Part of a small language model's weights.
Size: 12 layers, 10 heads of 32 (2 for keys and values), MLP 832 SwiGLU, 18.7M parameters.
Each number is 128 + 24 x the weight over the matrix's rms, rounded and kept within 0 to 255. Layers, rows and columns count from 0. Numbers have three digits each.

# layer 8 attention query, 320x320, rms 0.0422, rows 95,127,159-162,192-194,224-226,256-258,288-290, columns 128-191
118078109107096161209081062164131098107119114107095151096094140178141186109141110134150093173150128133170116190131115188210230205117080063099119162116161129206119117134106123072085124105073092
103116138142105145163114108155155157121134113121104160101072151109136142159118119125152151122152110123121142120125138128133165187125092116149109121155119126149114098098092129126147127121103141
109125127114144139148139139098107106086120117140108136157176126125104093135101125107147106126120146135139128120149126126128108149101131117138123130153142139064140148152155117120127134115114136
138120127135139140131116135125135115115133139109128116115146129116127124140138129135122146113132129128148115123126123126129143126126142120142112127131128131119117121133122124121142134120112127
090132130115132074114177120176095130118158114147141053149061138158125119113108132099159105116130142180129173156108082127084133160137110128114106149114094100132110101091176167172086107151114119
079132081117150129097143119129129107120164131141166086161099146124129113167136128101132140103129127125165133139094114145108141140142110099099079155121102115147159099116170139143118132157107129
127104110110147085101143078166106120097147103130107080148087130134121118131132142093140113106124141136138134149097080131107115156116104102115103135132112112129144107111187134145113133153097140
107141141130126129125141127133122115133131123125151100127106128144128145119119138107137102124130139136132130134114105119127132129135114132153116124136123123129143105128135147137096119140140129
121143096117134094094155066153119137132151104140132098168085133143119098131117132099127116111138138147133158139090093141101125145124126115091103141114096123133168113110161171155091140170134121
124130132128129130123124132132131128134127120133128133122124121123124133124128128127125129132121125117118130129141127117133127132126131135120131131126126133125123134127125119128127127126132127
118153114112134121125153124127119130115129123150123108150113151144128126134118140133134116116137147138146130127113099144107139126131111124126120112115111121149119122117155145139115129146110116
130123115137137120121113119108121122120129128122137125134129128124124120128127130132121144129126129118133116150110113135140135136135118132111118123142123129140133122131136127130148130127134136
135111107091149085135144090158125120121151118111110114128129101133134129137145119101116136123131143133127124115113125133131115152120106126155102149156126123130136109114132150114114139127094132
112118128088138115104167101133120177124105074108131076130117118127139142088137135076117098134132150150104145149117137128134097165129133132124111144109152072132129058131163141104086113163118122
100112119101156083131159083151107133128134103109115080138098110115134154111148125064137103122135129158109159147106125132134090156124121133120107152127136094135133078112164158132096121148103132
099108103109151109080188061170120100090178117174135066188088146139115122158108136077145101091158134183178149172071084166085142186119108095121065181118054100115155083057165182146106124164072100
104097114136146148112136114117142101110160136112137092140124097158130119136117117118159132113128135107183173123114102155130141149116102130133121129132094109168149103106146139140104109149138115
092137106109144079086200093157135134113187128162130051177056132123132123162128110106137080144152124193137159162122083133104135139108127104103092162115073123145171086053180168122118086191129126
# layer 8 attention key, 64x320, rms 0.0434, rows 31-34, columns 128-191
119120079100135125113138084149131127152096111156066094130066176179106146060103085113173108181106109144111153157111149109137125166162073149069110145083138195144133118102107157098093176121119134
100130108084152104071167083169135096081159115147141069164091162139123072185142118095159088119156117194178158144076079145085153201123127107110068217111032075144146090050189171165101097166067086
128126149118129165126074123121129100145123124097126164107178143098135122137168124141136155152137134088157117120131142156137129118131111122125132130127120139162117144105098143106169166121145148
131119111115130132101140106138154123093134130155132112150092155134127096169130122128134112126129102161156139149117106125095128170152119144110081189129085120129120115095155155142123129132114107
# layer 8 attention value, 64x320, rms 0.0331, rows 0-31, columns 128-191
139122126147078101154108089131111118197176158116135145120119135101159127163116119113112112185137152131134095144111198125136123133171118151191138154128139120165090134109089098132161127134126162
121164117108111136136130132130118111127096095129094089111143152151117133117103111170146081121083102138138125133125109169126136112135063167107114138096121144155131131115092183107111149132142075
132120147106111130146144177140152143112126111154096122119116117118144124130127130113106164110115114145095127145122125123126107136161116133125122154190121136100109111158105117121136105108135125
114123124138120166193110104136149125139124158104082144086133136118144118146118110159124141130162090145137112148126130098126126136169147154116112133153099123098137066164123128106118111143114130
092130081097110132174125121104149102152124126140134092161111091108113127139111103102097160095115114133120103147124129150114118112134110133181129120182109169096138120152122113138108159109114124
172168141152119122121130157093106170135133126121147135124127081100175141114169122165131141130101132131122135091095127124131127171118156110119124133108148109133134088111102123135109124128132161
164140134126145150113163116143136123108133107142122119113155102104123136119113142097141191097116129129106104139170138069120145089090142114111119150159109118118085147104153110158119097116130152
132133109094122143167146151113120144143112168159092153150137162118127116115096088148105110113090163133070141114091143120113107124108105175132105107162131169081145122141144077129115143172147140
122082168177087131121144127136138184117084167106118130132118096137091133127124122140168115100135120139145123154145109112123083141151143136094148129122116086149057119129120139154194124150115099
101116137089122153155116148136103090069087144104143156135128095120137128113147132098098089144155158118137127140089074113129132115099113096147145112153144100130173143127121115125134066118145146
098081133169110130110076107107139169123150123132161151109150156106129126103128102117166129094101142119139121146108136131110153126157106111135145146168142134175105124092110119102138098184124119
063143131101115107143094152101109108112152105133139167134138134148140126151110138142088151114099102140085153134098167099118140131117120139151125137135146091092184141145139161128154148130140133
102087137152128118124109153109121154139119139110161084160180120116117089136118137124117121104144159126127128096125139111134142114143112111093137121121109149098126134113112117125112148127136128
150120138102132155107127135142134069096121116134150144108119107128084115117092130178134138117136140129157125137110161107116122125156124130150109127169122103128132160131105132113133099107133120
136146096104124094149131114167136104117147144098115124118104122142171140107108126149096171120155138145140126117082119118118123148114134121104148121133139121139124082140114084126140158153144145
116082152140111184083120104147152131123111119129133133134145140117121107155112132115136153145149142112116160103156146097099107125101120126124138133133144154123149128142163126159160101140128127
124152114133076099124178128114125123107135135131157115133087148109092131145127148141113114164131147144120167081123140128117153123081159111116133129099144164134107143110099130127140148172143118
108142149137109156113080180128133156144167119097148142136136095148094127146155112083104108148117123124159133101058148145124103139112123150133112110104099126085129094157161136092170115146141137
136155136111120133142143104177134116126134113124121106106098127162125146129154099127181140125114136121117119128141117101129148135114119150088102118128134129181128113159092136159158146126149149
132153175161109104116124113144138127132161144093159119151129113128116121109130115143138098082130137113139154119166109143128133155092165122146157139100168109135116125125145082125148162101112164
166150165091129138138128125175147129162138124119124141126109133087138132125114157115118131158151135120121143180106123090126141151103084094078113111103138134102124140138153119092084108109123148
085154156143120137147085120118113057139110106141167150122109143135124117157147124135113101122153129126155152145099091171135127112188133131135109142121155129116161155130139096160152132133109145
168141089133076091110142148154135102149125136134097099091125117139138149116110128171106141130083124126150078104119171149131101108165152129124137154122120120115106156118085117100168143109137145
106143142123164115141140149129123129128112147157095130133144137106099114128117135140135110141157113129132084122104152075133100088061176147105125124152127133150134134123147114112115144113148086
115145140101120174117140105089126116147101153123156135120125110150140141132133140108056144151099123105116136104179108150137138151101200162118142145120137139122134082104149085141130142171133131
152121137141088139125113124122121118187144126128154118135092144092145127155131130150138131114163132108126127142134138133141158128144115109121136127137136111139150130123100132117152133100098112
152133117117123106148130100133139121098071064120122178123142153117103125146096095136105121146153131143138127104051103163124154187173142142153140133127132134122141119155134144114110141126121114
135145149125167138105153142091097072106131133138131148155186109102184148120152133146103119144127137121134126097072114130143162146123105114097093144189130121142206119115107124118114156165125121
163167092121081100119147127149120093087125127139125123118142106130150137094150138120166104104139105128134147124132121204129099162133100080177098132130145120102145144117088093123139128146158128
153118143106170131100109133111125196189115111129129083135136094138128125131131098141106114120118089149108133065114138093119098092140083114075131124165139163105159095125081146115106124114127138
098112152164099154105149123142120104091135148143114160138097138081130112145132097178132091103126112134116131131153145143110106118134116143120101144119126119111090088146170131131172128146162084
143110118085143144154121127147121133135120107128136130118145130113138149132117160090114139121126123148117121069082120149116166123139109189139177133134118146153140083153121110117160112159126131
# layer 8 attention output (transposed), 320x320, rms 0.0319, rows 0-159, columns 128-191
133125156123138147145140099131087133100134129101129120115094087118135155079152134102074113119126184124111127105098125111125131149137116144105151134133136103105131126147147124109125140118136136
174143143151150097130140123149117128132073092083062129163081122161146140139106165105150172141127103108133109071127161149128125121139133126127162070129129157140120116147107141099144103142150105
125116095132147119133110173122167120159104132127142130156120142145124138164127138131151125127146094112133120104140092100139107110121147158163131142129118138088110104138152105140120133125112131
160129129140142103113116146146107137162086100134105152128157145138131138136102146146102129149109126132115152105142118135132098112128189153164145112126119130155137133144126166144141129107186099
137120106123188144122130140104131087140114118130106135137167123150158109144164131115147096103108129116131137156135140123108128101103117113158127123110137171115118183111147122111132119114103122
102126137153100095149122173125145115162150111116164120148126152115118138127148108130141140171176130108109143163142127149142102150131149176099136134121140126115140124080098149184117127096072130
124124092118123106145106162090139112180142109163145135089122132127139098123145087123136136137132114142114140149119093098125089134122126131109107128124132112104096144102171122181141152122089113
137170155150159144105147121152134130096095126088118095169086125141151122121119165115132106104122139114155120082139115153156126117113138131119152098143111133135165123120132140113122126163154140
144130112097162117116121161097133142136104134138135138148089136158109104169092105111119122136136164143131104096106116123138095067134108144164097119138133153113134081156125153131152113130113094
118152153139127153125135109149115124096118152140140114156099103156090147147102134140119105155119143111150077098109148169167135111151106123108104117131127121153117141138096134084123122111150101
132125145122117119131131105127116123117119139111129123122117130126144109097144117135152103135117179152141130148141131086094123161127115139093129134153163095124089125089163115181138147145084144
147128128138125153121126115150115139114125117127130094172146101090119115098093154128082150090104164097135106132113154123145140105077155113088161095134147121134178151144128145090126104175151131
129115180154146157150151113137109112094148137124131122137144123127161099145151156168157112105108153121153124141136108123117151162135073078083151125123131142079117133082124087140112162147128175
139151154105119154086126136130107130103135126159133135149093160157072138115071135149133082172129120138116101108140144145152104101133147133124120128137108130145159140092126163130134133104118120
141136107124110086152131162131168148174157104097136119089128107129178138142166112095127163129140146088100146125136154128103121130098145111154146128095102138106132160120153173134148131141091158
139140142135149150136137128110119133119116139143131114205131123125122090098110148152102116122117151116136104124134123139135129120126119139098145114125145121129143121120128136101121128149139162
109158123127128145130130145097134129167145090131127145147102151114109123120169112110128118129112118106125101135165110142124115127125120116136139118108104150154142124110125147141107119125083129
109132156129145157111146122089118117127106128173124100163109137131115127142096110119129152132109139129118146125145133143159111107110124114132140149146111116106135124097155138088126106144167133
189113137127143115164111095143142117147099085067104110181093140118155141124155114095106138152117126112151100137090132124120127141143161133130142095124145122160117082119115162154144118124118081
142146130136154121088131119104128162103152140121157094121135146121136111102166134127123107119131132100140162097104132095129129161140101124142115157136113144155126111137159141122102145161107155
166126126137123127145113086175131130111120146098123160117076123158111114130148114137098120152120100122121134120152145149149139147138146137131082116124125141183111089136107136143127130132177074
163153160130144169142143106136126131099110136104109098174151156143144126116128128150140085144101142105130102090126145148126137137149135115090153115154158103156119156111133142112141160144085128
138145126133138138095094160091160140133120077148142137149093136112118148153129124085136138112132095102115123121139118142152089099107136152162116099114097163114155138134131140123147111120091111
145152123111120114128120143125136146112105129110123112156103116169097151138055127107117096160121143147113060109120122159137137054149099151106113089150146131156153138134173148112114149127168111
132132132166110111141160133139131140122127143142108122129171123143164120104144163117102090108089114130132142126145105118092116141157088107131150129116146168105122109139126114140107172165134170
155136095102143153138111117153126130145129146112129105101117105145142137137157141159155106116149127127143094128147126117111155170134147110114113171109181112172074119146127132157121135103130139
123096168140127105146134120121139106135137104141158091139156082092142120112173134117137088118131115092149144142113119122116124122122118142120142096103157140122118130144185085160124111133111152
096126114138108129167174168140157092155176130174161148127171130102139117122184094127117145149149134135134154153144089141094128152150132134127147163124102135105124154062085099133125134121057128
089144136136153134129137153093180103099157105159121130109168158123117135133143136136144133125135079114116154106152145149122113120131115112185121156085107123127139125114114111117119107142075121
110128142136097078173145151134142117116160140131111107121166119155129122105118134158144128143113124135136117149134123107082172157124111104150161130131131112103068112127140111135113116115051138
131109089130149109140110166137115121188119074153158146140091188137132131130141112092117142142131133094120154159116100147113084126123140179141116127104109124151128090134155142187134143119134097
090134102118095076158121158097138134156152128176115139130157149122123081112128132139103153135097108097134149154135097117124156152144120110140139136096133148134072152082154125145127128125080102
150118118147129161097115125191145157085151138075162122205062100111146142081122102104148106091134129147158137073078134098097081143105086131083110143114130129133134102128109137167128126137142117
151124131151117059147183127106124090108113109156138125126108139158130091159122155128117163118119134126132136107131137111154139103112147118136136065158125125139155156133171111120136129156130159
116118096126115179114142093159090148118132103161115137139114155129143135144097174124096182160111118136122097196138137186144128130129139110149104130134158114098109112116119171077128145178180080
156093137120116086099145166148092153139151132105164108148162149130107164094103188097114103146121122120122152116135122172128130121092154146146154116116148137135119199172126134088150135131162084
143145130168130114107113129156135135140150165124121136081147167157158118097169173144116144160121115106098153148109097148147134174110138098131110125078087147138126179097081154096102161156152131
114133114097130116135117143172113068130136094157160121123104107151096119184114126118175126124148141135142146119161147124129137115170089156149107107150154110117120129135140122143075127126099154
143160104095124125132117129141123111126103120159105104158097155102122135135138112125150128136139124141150146076110160123102152113154118142141135132139114098128120114146104136137124150176119106
178147086119119163110116140163117119134169129102106099115112144123118159122120135129154131099151164153128136086123172127143155141135171116113149150121107087130126164140085159117149156167126101
110117140155151124127116154099143096115118140163154131097077143133155146100117041114138148125099137127095123121118129085179147080111112098136127104137102136115155111135125124173108140099151164
161132122105160089144133126132120129167109138166142121137137137129115120153096111160129089146165125143155143077101160140102120136167162156134091142090103066142127101117086116132119170105123085
104150135166139124117112079128133150122114178106161123159144083103137145121131110137130144119110114123142126115130109121136126119118156097125151135148106126128139121159117122133141134126103140
107129121197118150103104120130130173081121155115146154141128126128110171123166174132099142128114134107138118163147114146167143115111142087112163131102087155134120134117104141079093125152157121
123137178112106144110129121111138112108151158161079119096157141125124182153172113139127118134108161126155106132101106124103146111126117138137120152152113097151130119103107127137130144128111163
167134130149112087166132119109102162123121114080139125109112137143196134143135102118138147140141130154113138139125094145095106125102154111141113109159101113163138174119153143112149102098103164
133156124108090127140151168147160138145111125136104129100147119138078127099143127117116135140107105089129106118140169127105126151136113117150157158108120161106123161119130154131081156119099148
097108166161126156144133132120111151095153159096118122153133096124148120097154124136116139107121144102132100157129126125153143134138101074112120143143127134117096147107095125085124102153079158
160103091101103147148107131130119124145114159175160167084139100154133128136134111148153077149167154089148126123148152150147111142151165137123147146130140148133102096115115141148109117123089137
135141120151155144110143099122126108142133173154144107083137142098093118126118136128163133102153118124138157127142142089145121140144137106143129119134132129136132149121080072127105140136095130
138151163100139134119160147122147128127147102143124113179109133097120115156118140119133114153125118133114106120154107097094135102144151087130137136153126119115150114106135126124152127171106111
119118163130129135130109106127140121131127146147139162118110157122130105182154095132127108115128107124147142137122159130100088148140103098152057134147082123180137084058155142163131123100112110
110120114116134139119160138108140133117131114172122124131149160141137102138089118137128132163106104147101142106169118158114164092130115143137134133135111130139155112123143150113150100142157122
151133105124137115121118083154123162119119154123118168144139193162127102121156151137146064179113136104139148113125106169070136178090162137149122136128118109165141128146119159119129133114129119
139116173187117128144127165092123090139119130122144121079113133127135106108132140101149172118103156131113164155073135125162128110081079137120155057136161150131137176133164103118097145126135169
161143119107119107118107129125100090146087119089091101118141141142150141133088107119110149131107119168138123134141179137139124091133088121147120082100126103116129130118158140112150139130135155
057122173127125126121131113139156177077153160090152137147087123132099150124194151091165108109157103107090121126134080119125103119136110118104131138158147170130134098126093145098105097099134153
116069099133139118097153141128130121154142132147167160166133146127150139127120120141141136122113112134097160121116132115147122131137138168114116152130149134131125133126121095121134105133182086
128152143108140128126136107121106146121145163123111137133153144112107134112160140143096133170108121133157155146179136138134137139137130110116096165139107099171153133116147142108122138134128134
148179107091135096164122132149185179162153135085152164148120119117114134129151111083136045178135103102152128137138110140110100147140127120130129156086146130136121112136128169121137138108118125
134140136115128169136150123084104152126139147139121141125151148136136126130119113116150052145120153160131129133112114140074142124167143150087095170131168104154103113130126135120120119097078075
140133132125126146143139091113101111143141094114106093106150121110133115087136148117137168121101120138095103163177136149138149175137168140148149131118110131128091144120139133119132135151071102
136125138098115109135110153143108115127120121132145122097146172162108169113124112132176150145175157150118131149170141141115131133140173114124127192149096101168120134104105123149139130117122114
135110099118142134129151121132138144154134111154088106130162165120148086144125166138120167138124120125111098133185123140120138141137137116111159110125135123078132134084077180142110112149144101
120164078129114130101141139115171133082130108158111120187095142146135143102130122126154069139130104135153149071124174080086102114132116101109123120120109132141133098154079133145128137147154123
152173091128143089131158120131123157140170150127186120137119110146154079147136157136152147119124117105103131115129152072110126124145170115167113092141113137108172165125151132110098096153106151
127119100125078118114136098143128151141137093131117141153132098148134140108110158118112122140104142132128059109126123159124150139084117146128136124079164137114123095137099130110095144115162100
119109163088141084130146177129133144132127115092133150163180156098076131120086110102120099177107133122108117129103119164133093137084165128175188158097164099137112148107118150120143102121137085
131134152103135077145153096221092109129127141151140124087109110153128095135149153130157156148145120147140160138154088147098104144129124113078107134098107128152114125105127134136113120125139101
121151150106124151113108120155169096115111129121095147125113103122083124161098148146156155127111093115110088151138169121154186077137142095153112116140154138137115184145124188104104087126120109
137154129149112157125154117157146125125083137161074144157083159128148131126151162142139117108134129097145156141130182111126121099165105132139154100105110152129142109177114159119085160189132106
143096124130100129133130119178106154098165114106164091117112119161114185135137123159148106093149128127121136130103142100162148131131139079123119169113113075135123108084084169107130110135130083
147158111165164133125118090111126128153127108130154172105108179108144131099134068138133149105148134105101114142148133125149113148125141106121127126105057148109154134090097087156095164123120152
125090142134108142098146106130095121169142134167112105136092143167118132162110130144115143134110104110102162142079180118184089125142182110122095142156116089147093134121120137110157143142096105
136155126143121096132141105128131098144092134191132129116143109146104136130098111110084113135144119142142149119122148127091131127141147117132128119116102130155157159180117121175107146126126123
094138109169107121102103130148159116122137128139138175134141134096108138110120124155134126143129096113144140155127113129140137112147137097170119131121084137157119172112092136153107117140153112
128093196122100156096147132100118106084100107127124152121109150142102171154147097109110098127123149142133143188096141159142107115125149135127132153116123136146151130112100145149160089111146124
124141111133135099141100146126101125164144118095172139119156121065159123159140129105128170137139132055118131115128098148091110170084166139139114129142117146153131167082103123124122129115092132
134115147124118131161163115107127103152107141177116082101162095143103108081152150132103107065116081155142118105119162138108131112141081151108158137130148154103111127143145122138115146128142153
114131131123160152151108134119106146106177092130112133124089162117135127164134113109125095157133128136113140151059125155166144179181110123130111119164112089128089093079110093083110110140103092
148099125124118126109133125158127129106172167070102110097085095175131160131144119108178097115113123139143097128066118136186109097143130106115127186126189121130094120139109133133143132103100148
159188095149178121133160097155122129139179133118168148120130127076136095121129173152152149104130102132114089127162085119125166182124160124106078130148133115165128131139075090163091120141110115
127154165132150137096141158105152117110147141180131125154150122089095106139082117151122115122127165138096123115138146123075106057143156118156123118158106089102172165084114100130131130148088141
133122120139119107155154101159069075119097142147114130116141125135149082152121158154109153126105149154160122130123151137065110118154115108126069093127084127127142106096119155122128111127114117
108165129134140139090168146098121105119133151183134113152163153136110091121077142157141135156099135152120129090137121146123114081137156140165144160112123121131164132124132139110133096141099118
145093103125126146123158115152149143120132112133137162163160137144146084129115116107110114136106096145120153146116151134108092135086144137163121124144118138140169108125081124143162090131142063
146156132132152087130141135117163106160126104093091153147152113102110125107131121124147139116124125151120101133119154079086114113133104125141125095108176142121111160147118158148105143119107142
094109133099111131104100105114127125117159146150095121169142120112176140145125119146105100132136076128157160120173141151111158164120109125151134163083162133114104115124114127135147103108127150
131114132135129132130127125151155151074077129068155134149076157103092150124099126114157118158138171125126129165125097134158129124127110096122114117113127125123122133108127164093161106099138112
106138082113135106114096173132153104147111136141153160159149112136126099125094130106106151161091095145083106134120147091155101086141147126140118151121119128136145128161145140132144149103149098
096196119086167153126152149172114140153111178168131103106120138119122101163149161096146129135148115124141118126195164122136147123174120172125115136174131146141162114150152137138132133135159092
120135138075132089150122093144176136138132140096115133117110140150076148149105104104102093173175130132130104137141177108117121101135103095134177118076141112121112139188125164135148144105147162
129100164139123146134155128085121150136118145104126129141104158107108123101081125103152092148134156149133131138116074099087141095111136165085158149155192101135112089148169185146162155111110119
118105130174122154139159122100064091140160125128176116106161120135146075099128217126080143112109101116104127161144123158184157162150136134145135101165081139131119128125147086092112134122131152
116117184112129130135102151158133099102126126073137170147164140094118157108119096126134125131200134146115111150145130174148114148108150112133124188139127103133123200050062145165144121101135132
128144112142136128121142097142096109142116134158108088129135125129148095123134159140101156081131102127137111102156160162107086160138097107120125124122112140091161135122102133126100126135139139
124159134084101142132134108160132140110134115109156101134085122169141080093105150104164105139152157162125106151097145100148083080136106119128123141123155119114168117147143173093104132128129121
119189110120125094136133150121115098134126137118109110140148138144138105132151146121144134127095115103117141096126149146084123114168126104106141062136106180171150114160117137089134138139107142
168148115133142169098094079130101101158074130100094087144105132144151132159115145114137157117132162106134123126111135169161122127119140108137142141122118148128137082142082122101127119125117123
134143158148173095096134144106100139177101093136128137139151169121120129122103179096122137157082137108141163133128133151124117141075183149117161123114092171172140158129157145165133140131160124
134095050123125094107132147135127112132091127142119182092159124139184140126163135145144142118103140171094134162130149146103114100126143087174109153131126152161108163139134137116125100115091127
090149133139116079131147154136097087140135105107114123133124114112115101104118134134134127148155138133137095136143138123131129145142148146096118102141124100118132145104074155139113126093079158
137124119115106144145145094123142124142090141151119165121119090138128118132096141102142134126136098143140117153142156061141126117092151123144139108159139135094092135140113159157118150150119121
111139154127163195115132098166145147129118151112110066111088129116166127130156155121147125134119183121134150098150143149180161151080173101121161147131109122129143120147092138090113110163126095
101108135114157161122104095124150126142095138142119127094088127098128121128152093115168129134171175153109104121091102123127078138148140160156100112147097134093155118140110080134117140101143179
091158172127113139111157110169116121115121155130128092151092094133090100155104160137099113150161158102140106141111104153163147130131142117108095133141203098126111115116093147135123101114083111
134106135152120135122142095144116092129111117123132138121123149134153166078129107147135151122112143148135120124088150143134090107140138148129144109137103131114136134107138138144110102099121198
119142137138126166147147124149153117107149138167110134177137128093115086113112188149098125160124084091126184136138158133132150107142128119124141086108133139146162182138120130094127118126139144
132095167140141153119148149123124142132120146123144160115123113174124118146106118131134112129123149192121127142149087142146132110109131139091130152098138118106149078090120104152098119124164115
105143150110145133113097151126101128120150140119141072115131090116157103152099145126132123172132112097102057110131140101121129111108156126130087123119126113156135138101120103121091091130095180
135146142112117130128180147120144105131134147100126119109176111131129080126182126121100110148098134156132136099137124143119091123118137129130153161127104145125136174140128151107147160153155132
123142160134129153119126103155072110140129143126134099131122138126147147126130149088130129126121135128130127147147146144118119195139120153110121138194142108155133136083113120095158104144117121
109154123132093079167160134150116143131079124116119150119160146132142155115166157124109106151110124106087116142143128111136111135150125083116161120132128192139123100102125110109136098099078162
158146123099184165107121130162138161136152119093102170051108128075132099135140117126166208117144153137125170106119129128098141177116158066138126142131083129124108169126067135105115121154131103
141157154118109140166161131132126094131116131138111086182132127090127128106123134123122143144133151123102095152159137134125116094152186133131129098170124107114169148079126163110136113187156144
153133127120113109133135139102100147115094128104108137076129152135147121104152173151133131151104110133101132126155121125118084164155110100138138137134087166124116127155134107111130105135104156
153147175160111152110152147126140111082136143128147123123103082117122123132149156154079140137106100140099130112145086143138124116110153148102126118130088136103134108123137119105142123127150119
166137156108122132146127141101115130176125118144102108162152121109153145094102141142175114126133121117117137080156148147129167152116157147138105106129173108140139144128106126143159108139128142
136141158106147131071118127083146101130117145102134164101090148153132134153162108106119129162134142067124162126094131146123079093117097109148088127137106125110148101161100080144118124145081130
153120137128121125167116149139140120114132118148117141108120114116098138150105116140137129135146097120142101192172127111158147121138113102091139169098141089122117063138129096160149147132122102
137132125122112114140152117074134126130102145114136155100119178119162165111139163122130114150149125090149096124137104134120126131125137119132159115143145144144105141113129117131119131111160115
175123084121127140099104137117126108087122147129137139168157145152123125068080152167108123126141107133115094120126141133099113109103112165120119125105188133128146130138133148135164118126092143
115152082164135162152111127162133137193161124127125075137138087139132086163098133134143125120130134076131090135112089187120155106145122151121135124122126159130147148170143143125124112119136139
083117126154119119160147153128145132149153090125138162120117095145156157137148110134091120182157097123128102139177139100129158117133127162139160153097132095094123142154064144157129123110165127
125115187127185192114115153105150134099116179096167121161126131111161132143128176159102128149120137133105157116096112141112126120099183130094134152140138105152112157158131080141144095154159120
135130140153113113146140161169113122144141131090117101113178123112130073108138152158138175124094102118116133115161119117169151145145133137123124126148132126145102118129128142127098136157133158
112113164130190194168112114144099086140100125116121104159118161127101141115159151142172118129164178131133146143127122121160112155119140150103115159134124118094136104071119115158157136121156120
109105093130113109175149127102111135169117112156093116140179127144144085102127143133112143104101128113116131122150114150138178124152107123163156066099109152112119133110108179118137103141146161
145116126108150077146086108197132132151135154112106160104152126189150110124191105128150133183121163151153088117059191145106102114186104128138099157163146141136136114083072141118162118131060135
124134105160115108155119088184124149107120139098150150156131155130127143139155120147158140190126074114165144104155163145078176137185088145122124091120111146182079110126072160110139149114084130
100110112140129192133086142135120133123129156103137078103101095091143122141152124140162114106142140115130142102152151119136124136124150160095144226165141137108094117155128149119113109099124150
114137138150155160176111092097103099122136091096093143073112120119142127135126133134134160107117127113127104180148172109136125116123154127108136113125154118109134127161100092196123136133114151
127107113094159184121171156106159106113155146124123171116123128108106123126159102098102142075111106174158091176130137097095116086098167109126145112151114130153105140136198139128134128124093096
103135126157124113104103164095108129143149118114139138185146147089166104118139127164115119076155124119142136103107087117114105158138122115136121159108116116132142096120053090137125141158112165
118123177093158129130137135102157133129128133098131132123151050102112101130142106087143103114131103124117129194149110105159113103041159119112135147136128114127109160113169121163140119114125109
128123110135166135121146124123157152099082174122105148180088162110158100138154128130091118184122164129154136080127092125149150118116106148112164121152135148134164111117077192094128171159158137
144059118112151128134149131109153188095125102113137124148131156126125088130136131113145104163198161127120161122114078137104113140177112181114132129131154124106118167153101159126128131152145099
118118149118097167104119087128145102065113139087106155108161134141131113179111139092137112140148134087175105148137089149138132131093103124130133130133142118108191143140076130146133079158115153
189122123122099099113119167136140131153134109118119113110128174090159138104170093144117115123101164098128139119097158141126131145129110140107165131121153139128092117073114133085172141142105159
128112065113170146147096145151132091122118124143097112114170124142143101124107137134110130118108139130125128104099188116115112114170109133143117121129176121131166102153114131095152140102124170
110089138178140144162110124138096179126180137091157145124115082096155116114155150143122184127129156154124142159068124110155178137093132110074139099122117114110121111117109129116106165170180123
120143147102135124148111159118195087092151147125134123181118157135140093143154134134147060132129140117152106134111132142148143118139115161122119121127155142148152161136073162132093158141078112
107135149130140062133106124140125147143150130062139124104095084131145140144191098096088154137185148123098099171096120124080141121124163113159165135142128105165173169118140062111133118135176136
145169077115144143139133153099130104113128136156137087123153152122113113136073154119094145130141145126131127087112105152087104117075138184112162097160166146127152092103116118132137110114138133
114133112177136111118147161121126104094087100129178118181157184167149086141137172159101100143106156121110151121171124162110138126194089142128146119122093216135125121132066164123131148154084149
068143158098143197103154171067126108127113117126131113151134087145126116092136134098105110122097182118132125116100114156091126136077138129132129106155142104054153155124157171097121129152154140
167126132124114129171128078173135135139118124065135156099096096121114158097143110110135134177180120132143141150106139120132181156121163069129159119123120104178099171095125125158102142137100121
138138129084143145102147141103126140084121157088142146121111107158137109115150114092113100110128129169105117159140104065090124155136153102102146174139178131128119148156152090188118127163080145
187113139165115124131110105156137120142111145070121208097064099152124150148155095131115165179153113108156109139135149107140147174161136101101131163130112113134081111156053112120128142128100088
164157135129112138119121169115179134139125124136143093106134108111116141140154080118163076176169140087144134019180109123142114128116136147047135122186154110152102156128131113139167153125104109
124121143143101163106166121125116108158152154099135115146137164179109173145144127177157127140107124076143168076131121156133107117153096144158119135147109132119126123115091119130170160168108137
121167138156165174138179151093150137117108176193149114182127138127097081089133156140134105171113141167121094113108079125120114091139133147116112128120108108095141155144148123131117140132179091
152144144130107177114171091136084109160119152162095157069128160082140128125111127128089131158079158122111123127117118142140158146104139172098157110105112157127116175120161114172121110159132093
153131120123098136122121102180140167129215123109124113067103122115112124167147160150095140110157129124153106121185134148156128135102120074097116120130172115175124102111119104112170137132111129
147092113135111103172079150125150150181146113081187107102113085097140158200155084144106098134172192094153116134041146143157182133129159157087126092167130101122112085117135131124145127128109112
138101142147137102128177147126081126153146103143127136116069100098119150115111129153084165105120097087117185157097079121172140159108107143163144165153111134150178142140086097124096144174142127
143164156149135152127120108171154110117138138130131138082186128107162094104117146171172145117082095103078173112180152124098128180147189118147127150106120153140148129118103118139167110176115147
134105158113165059171109197131132157121153177134142131127141056123128129168142073143108158128144100160142101106112131103114136089130170138124126153158165119121129124096112107136129107087134132
127146134126142156102144165146076095169121112155142089157138131129098108099092156154117094124105162137125164132087106163131117123139148088131126135102154170099086137142093179144118124130158150
153081154150080086157139202082102163163163123114169085093097141128123151163166075115130117109143173117114135130105136109188199152127128142140101121088108123140120100125190133107160146114130122